Weights of a small GPT-style language model, trained from scratch on English Wikipedia.
Architecture: RMSNorm before each block, rotary positions, tied embeddings.
Training: a variant of Muon for these matrices, 116M tokens, 7068 steps.
Each number is 128 + 24 x the weight over its row's rms, rounded and kept within 0 to 255. Layers, rows and columns count from 0. Numbers have three digits each. The size before them is the row's rms in percent of the matrix's.

# layer 10 MLP down, 96x256, rms 0.0992, rows 0-95, columns 128-191
104:092157094138107134109153139148105126095139119148186121136158113144111126136145127129105178114109100097164133151132180098147163119122139141145086130133126150093139157153092155157139078130101120
090:099113121162168081114117103141158124142162119149126087151145090118151149130135092161108098149155141119099079086135072106144118170127079131102134102123085124149170104122138103149116144097149143
107:123149135119131156183147089130124109103132135123114108091106090123148128132138120139111116100110149126132122128135103133123114152110083141164145114109101118078096129171117122130134140109146147
104:145161159126183163131113104147132120122109112085132110139133100136089150124116113124105159096114152176112132140173120160131183103143111148127138105117174137131150120178132108155161087123152118
091:113154088155147180113129127102137103166119091099124167156106104088090165140115114147082146081100155129090117118087120133103145130112111147113157095156136130155142144122140131158107092150138129
092:148098107114087125148136145147131069190111186116123143161135109105103114097133120114104138129140140125164106142168161140152128153131120123094087118139141135122116114145100133090156105116126143
089:143110178124098149096158143118135116111136144177098151129113128126143090198180062187157120142127117147105105148178107101146146168122092068100123143130126141101141139139114139103112127083138144
095:140130136150126115143133155113140117153125160096145125144125153137075132169099164059112105159128110103147108124135107128125165165160153131155176111145106156130159132129114143089113145089099092
098:119152165113107152129104130112097130125133112133127112075099093115090127143120152150146091138145118140100118118106095139139141144158093149150129146130134142125121120120150104097144124131157087
114:115134084152127113131159109109162112117128118118122179140112116122133163107103104137120127089152118132089143068120109122150183133121104147130160138159106107155131128112109136190124137130118093
089:152144145150106118136090144132126112134158126124124119106143185124093146103133097152110105112122185163138077153150115126146111130134118172146095126123165159120119137133111164095176154165110098
108:104106135119150168121088123108083157136114094105116114134185155149172162153149140177163099135111149122159181117108143113122147120115131103066107111123145094185092122177147139137122136171138090
094:144138139145117165110126114142108107171130143134138123135117129140126161142109151135083134119133138109093142121123132155132109149155140154135124131123178085141083122135136115122100149125113109
096:130133131101128171141106153095131158153106113188077131112085119099111147142113136103116090120134187123147181131143137169082127113133090143111118149140151147133121156119137137130112104157168126
105:139125115143147101166123110129105082115142143142135162096130122190168131105116121133125111129111093147132133117128119124109147075103113174112121115142166138141140171142163090144136139130147141
097:119097073112131118077111111086119125138114125154115145129118147147203130148119137157171138057117093133181129160136178088135083152131080099122123112152096124151138136137110176091169109111139118
080:148149080123121128079135088149137129140106169109126137192120135129140101136117125165131149108149112153149148119161127112112137111140149115158158148144131114115147135109085124125121145148106139
097:098062093149194114145140117103188182095121159124142172119134143087108107137151082134150126138135156119129158071119087134142159139134152123136128144187104124132134125105137148139107117139084132
099:113136109156115167107137087139145130115091114102152145123132119145105098149159114128166156137148139102091164129176132108184166129138107118120144151173119118153133160125091125109136155138126094
100:171138154122144141159097080123144180127093126106105108135114139101163142171128119146094102110104155146129137117176112148184095110178107168165118118175135112160105160099169138088165138138138119
098:149138152110135116173081120134147145108195129130132079154120114133097127126117121146131119183118103143147133153119141143128157140113147109183106096135175145135117128135090143079108109112095164
096:135108086159146112171098130162124103093174166134135145105140151146121112116138152131134101146107145103090116089120160137137136112132099150164116112192140070151190146125112120073142130075158136
093:131139146101092109129096099129129111140090108185134110115116083118140131182139151110127125138142127134101121132134142171174106117150118135097096084122140130132151160086130151150146097120120149
093:101114140098103094172139086106131166142095144167173134159090115132148133109119107094162129195117134148140136148107103125129090125136095118119191135094121131118136152112138107097143123145134143
097:103151143158122145135146132158107115113111163111153141140142165155074104114139121128162137136108110108117180145162174142144168090121163143150123103111143150134108119132158146150112126129132082
101:108137166154139120124121154101154086157095129130127143127131158158131098105117099120141160113157130112141095127100100114179113111137116121113121141135123168131194120117168128147158110056147099
104:156108109102127143164122105098152119175165105161143124113123124138134158120133142113128129109110103155113160138110150171106116116114103170142122087158114128094139085127130110180122134147093094
100:116137173148193125098102123101160165117130133170118142122152113140114123110128114161125146072146116094135121113118105073113158135138129100125166098135167147156123144193140117121090114117129181
097:127128108123119160154170132148145125111092102110133162116136141119150109130102143109125107147096123108139078127144112165095166097155110114161132106109126157115079159118086102117129134147073138
102:147106121129149102148168110131151188140128121089122110130108167127094133165096135171119133141103121142157122104111110161145186095130170148143186127101102131094120097113128147114173135131133105
103:156132155174099113116149137167100168155126130155107095130124118090172130151106121148078140103148127133138102125081100129169126138082138103137140084107109105129122130104149139103134105113126092
092:124089131127121144147142132136160102126123135130132139125149126162145153131109130155168118108101125146152109117153127166127165128127152162115150148116143137129136120128133153138138149127046130
087:155153113106114166080101127159074107109184140165137114115128127138139136132090134112178128097163076131112169148166098141092124107142131117126145114138160130103151111114124173125129130113126161
101:137116141127142153078099144125114078116108177115105119136140139137134117121135165129122135146120118139163147123145184147118107094191141129110131164115140104133110113144126164127138109174130154
111:125123161134114157144081097107155094122137170117120131141115144145173119106114140099107105138129095137115084104138145142122117112103112095104110116131131162111123161143142115112145098180122151
097:176140134149146158142134127149135168158142130162093112094111109105117148082113131119154104120125145143115135138148112152116158133143165156142159081114141107136132107127144166145156151157132114
131:103115107124103151125107123125160150121137134110142150107190138148148158124140129096140109097078118081131139172099153147149116156116102112158106094081115130105128146126128159089193151137124153
120:094114133112129135143119128133109152123092165117138136098114122150145139130117129146171125119102136140120166091131155169128124172146119152102103186095155092128162120134108157142063112088145119
089:136147098106129116134090112118120170084085150096117137149120127127101079170099171083141113106181144144094134153155118081142118107081108131128122158112121138093173140123175136120122082138117097
090:172134118127123148080134145118124109152116120077098106103154150109115074153127155079143104146135113139144146142123131174144116096098114143179081136125111135131113156186100153108091119140149103
095:103129133130126155093112140177192136108112146177108123097094134104141116098093162123087112155133174110151126159142190136131130148104088086121105154158107118130120128079160147158106111158127088
101:156084143098104116146128135120093110116109145184124095138150122156160138084128141132164142134115152146139117142131148138138153110142157143123126145109164133127126096152117112172119135155155149
097:115086113097181152146113132132068149159160146122120097117140108128124120126097109176118138155092122119160115103100128098127126138164159135082106121132110111123103100126100106161107104152156141
114:120165116110121123105117114131114093181096116137119138102118149165119146157137139124083112122099119137120124132133087136149133118094136134105129123128149177093111109113124143125130120140130114
102:163171114102116151122156154120090142125110115136157138104097126120151155135102155155106129144103127120133163115119112116094140164126133128128087143121150131134172153120118114115131112139139095
098:138123102156148116159153087173103126145101124086146145132086146112149123129126148131101109131085157123117166122107140166143109105144106127153103129157087161111082121145135137173110150140095122
086:118148131136119118126098133130143116148151127141208140103164147081121114109143104170128141118153090094103112149137133158079142149144101172126184130098096159151115100094138093146136129120133110
092:137127163146189115110108110091146104123144097103151086103130079104116144124086134089114143131150148175116125133164142137063144116114083131144126157125164140131103162146142107147122093153135161
095:119142123180112149106067107115120118158135138129127104136155117117135100151196159125142120107157119167101130126128123109154149122119136110104149111100140102152132122183082139130105121107113138
102:090100135127112129098119144145122158083142121143135144117116107166077136107177113123146129140135119105074131128103139139124108111142128144091101113088126114137107116105121108142148129153142121
101:115152123102142139115170145136117123131134116045137163116132107143138155147116102111116140091147160092150077118127149144091108147147076160132120140123119109076085134076148108129140154135151100
097:132160133152127161171142103133085138108132118140109112120165114107144149164128112128098142081137099101142116144128179168108145089142164165143121155107114157161118096086127132153145126143104123
082:145122114089083123124157090157084094135125079102152087201126146161148103121159089128119130082137095133133134117139132149109134120131144078096112075148134114147100129165128141098122155174085123
110:150138130108133125137114127109137142124118148089132120164134147122163138129170131080130117100131163168159165118130175134120114134168154108145080075139155120100134158150131130107125092177149101
092:122126099124090108107132128131102156148136133169089144130125117127082153130154141118150089107108122122125123124099107152133139140111158095142113089169076101119153123135141091101062154145110134
106:148152164114149133119091110140116153089152167172063096118147111139119145104160145129174110144163141152122145151115127163125134128158134131118159126155124105118158092067178114124119116152190127
096:112100132134150112125093133125128117124133139135163133097154097079106157160136143144161163117078123154131167125112136095136072180146125130134146128141160161103128155106121140161135132132142159
092:126123134159132141121167125129153104097078163128171165099111155127152122071121153137164119130125122125102095098117123128152130105106113152128131120149143119130125144112114134110093130122123153
128:144110120128146133104089141123091106137110102119128081069100129129087117125104137160150145102164131142101119098130117108176101123171134104133095133122170152104141127137160155126134136181138065
100:146125135129094124078122118122114106133145148153077126123095134122133110124085084081145120082138118128085157115162119127120084163124139122160077121131119146152120139176116130083127146166123152
103:106128163161143079081173131095100119149153125134149106096140138170156125117133124092115132167103078165108155123138129103104142142119138112128149162176127121090140083139135135128155120148128145
113:157122166146130115091121123129115106157081157117096131146123113141208152136113119125150138130104107091129153134113107153064104156129103123117148144136139169130119116113129119154136098144138153
093:194162121165121129126153150115114134136130141132136122159105149131171123131150123133111127117127126128131156114151100149105089108133151117148078111104131101115124107161108134101136137161140111
092:108157153135097166144120194152111134123134126121119140136086098094130115162134139165106141132092168101112123139069115122125114090099094102123130140122148109102146116131084108064091162096154140
086:104126143128106076133121144085177116107161077046125103104185090134133124151116120153109138104125148174110125089135124135154141103183160119075127124125121155145140137095122157126118148147147108
099:141082139105163147092130135153095168176093164095138144100059115138135115133134131121146137157089120131140105126149086114154098136153107136120133091135114114089139137088132099141152141134137132
094:125124111134149107106166153108122145068055102169151143099103120058137162126135126131128137138087148128111152133127157110149126127180126103129135139078176143149196151135118167164107137130117095
086:133137135095160091201133198128135104149151164138146146145091169132130151128104139137112142151127153166149149097154122168151122120116120124105133108117158140132159098142109139111106121083109114
103:145113176135110155170157153148130139106136119138113117113119181126143111085119106140115142108078135109128142112122103158132136138128118129124134107144124149137134091150072125138132137128121170
107:141141148079151125110126187128132167160158132178129142122114111093094166132097119129131118136123129140120096174132158110096105131143120149152076137092135157117124171087136139163104136128129140
083:145182126136132082141087155119106142124111144107127133135151141146140114147162079079139130137141078123164149150101153129127121097125118112145129121129081080088140155126125126135119109140163095
104:106181091135113134078125175142160116145138099135115125133119133131134133189116115106137121124131092120175088110164154137124104104157114091142124153113116114138183143130161113147125147137104117
097:170154160120135142096127121125139141099074143091143122164143145135171122149159064111104132148118143119166112104100123089111161107161156144119127102097122092158127150145128148114161132108120119
090:127133126100145095139113120135151101088114087122130148105121142153102109129151153149125150105146142134124150134163185143129130136170144121116126147106102156140117116156133126120143115119160130
110:098181137147156181143079147151119115139128131136091116126137121103095136107129145094165159111163122095095168178087160148131113096113092107117134150064106115113126116133131147134087146144119120
178:130134161098123128114148139154068167161127068117123113128133098156111150133131133127125087116135141135074110149126159159153145135112138117137132122099115129126119128124130081109130151127133141
094:111089192116124117134146121101148138121104168145146127121123152131141171093121192114120138129103124090164142133080096106170123134166105118106166122140121121094105118091134119174136122138125115
093:152098167116127107109131127121132137146105107154154147108138116113157138136078110103094108118104166164136159131145129163123133090103138150155121099100182103155126169134100180163173110137111135
100:118127083139142129148123123146139078130086129122133124129129108107078113100118142169130137162150106120147110144099168134095172126148149159204155122088109128110155095083166150151114170157089153
095:150110135156141105130115107139094151172099142142157149112097137148134144081163115137133121149127104141123125112093126168143168163158144097172188106112134136151143092106145162137129130106108100
104:143106138148101104132098175130091142095143145177103114145100144121164103099109101155139121150131096128143121126134148135114104142137151104109142157140092125118146135120109104108095131074141157
101:123146130111163100139104126145122135096134142212128114147140142166149162099154099120142128142137135160107135107122134102126125108120101140129126099127151148155134140136176141139106160152143126
094:142148135081092113135099119128151113149123136128114139101143108103145107124121136098126124110132127101131161105124133107139091148155157117147122088145155148147152149113113110116108118147101169
096:132130171096116173208158113110158133127113129147152118125126110075106131159104152156136136158110154124109110118127094119125163135114154119115132123160151138121142154147161185126135140149121119
101:128105121159125148116165145147095085163084093088151126137140127103107122134155146147159156132128150129107108102157131101188134120147100097149128133124148172194177146147126111122134126094104081
094:133096150132120090143115124128135093128155126119100158117162125172169107158145148133073148068153133146140120144139148183107155136127130149182103153104126119129115125159165148120121128108100146
108:102177167140157176119152174110120078128115122107170145103092134116150154126125141117110149116121138127132147127155151178137123091130078127159126112066121146124110188124155116153112128134116115
096:119057116091082153092095050115128159149095111151142089145147100126153151116139145154110168142121120113124132114102088109143131152142144108139135089113101125110157142168171113179138126131147128
093:164074120183095111099138156113111186154130084095149127166122152148088118107201085107164115145098158182136162109119126095137163130160153137197165150162106114144118118138089149110128095137134126
094:162126113109119139149131119113142112125105136086129166115067102083136081141106132140108124124096149124125134116108152105172121116122101102116128124168149119074142162139141147098136126121135102
096:132139151155137154108093121171118100174119124114086122091117132132118097140166101143164125088170090173128128122163105175101077121130116132134099129120103120100140113126112143124127154099152096
093:099079145133102116159139162157146159166131095105142148130124139106108168122142140144152123151091120114128124111135114150082129116174116164143113167139103154139116108130139139113128128104098124
104:158120131120133114141133145119106149164134138146162119111106144097136150084121142120152126119128100095103170132083134141098137122159123117155163132113110146102104106079105099119122141108131125
105:147126127112134083158133072123127125125146117143099138139114101131108165151056145106101121115141135137143101147135136161091099099129132150146129140170146161152123116124151103157143145134165118
099:132119167131119099098088148054122128157172161148094129154126141117190113124106139084165144095121109098094148127143140110121098097102176124127161138124142145139098151156108169161145142122127177
095:130081096154120097149119161147101130111136141166123105166104109135127121202161072119118102202120199097152084121107084119115143116176156142073171133133139117121105106121155161100124106145120153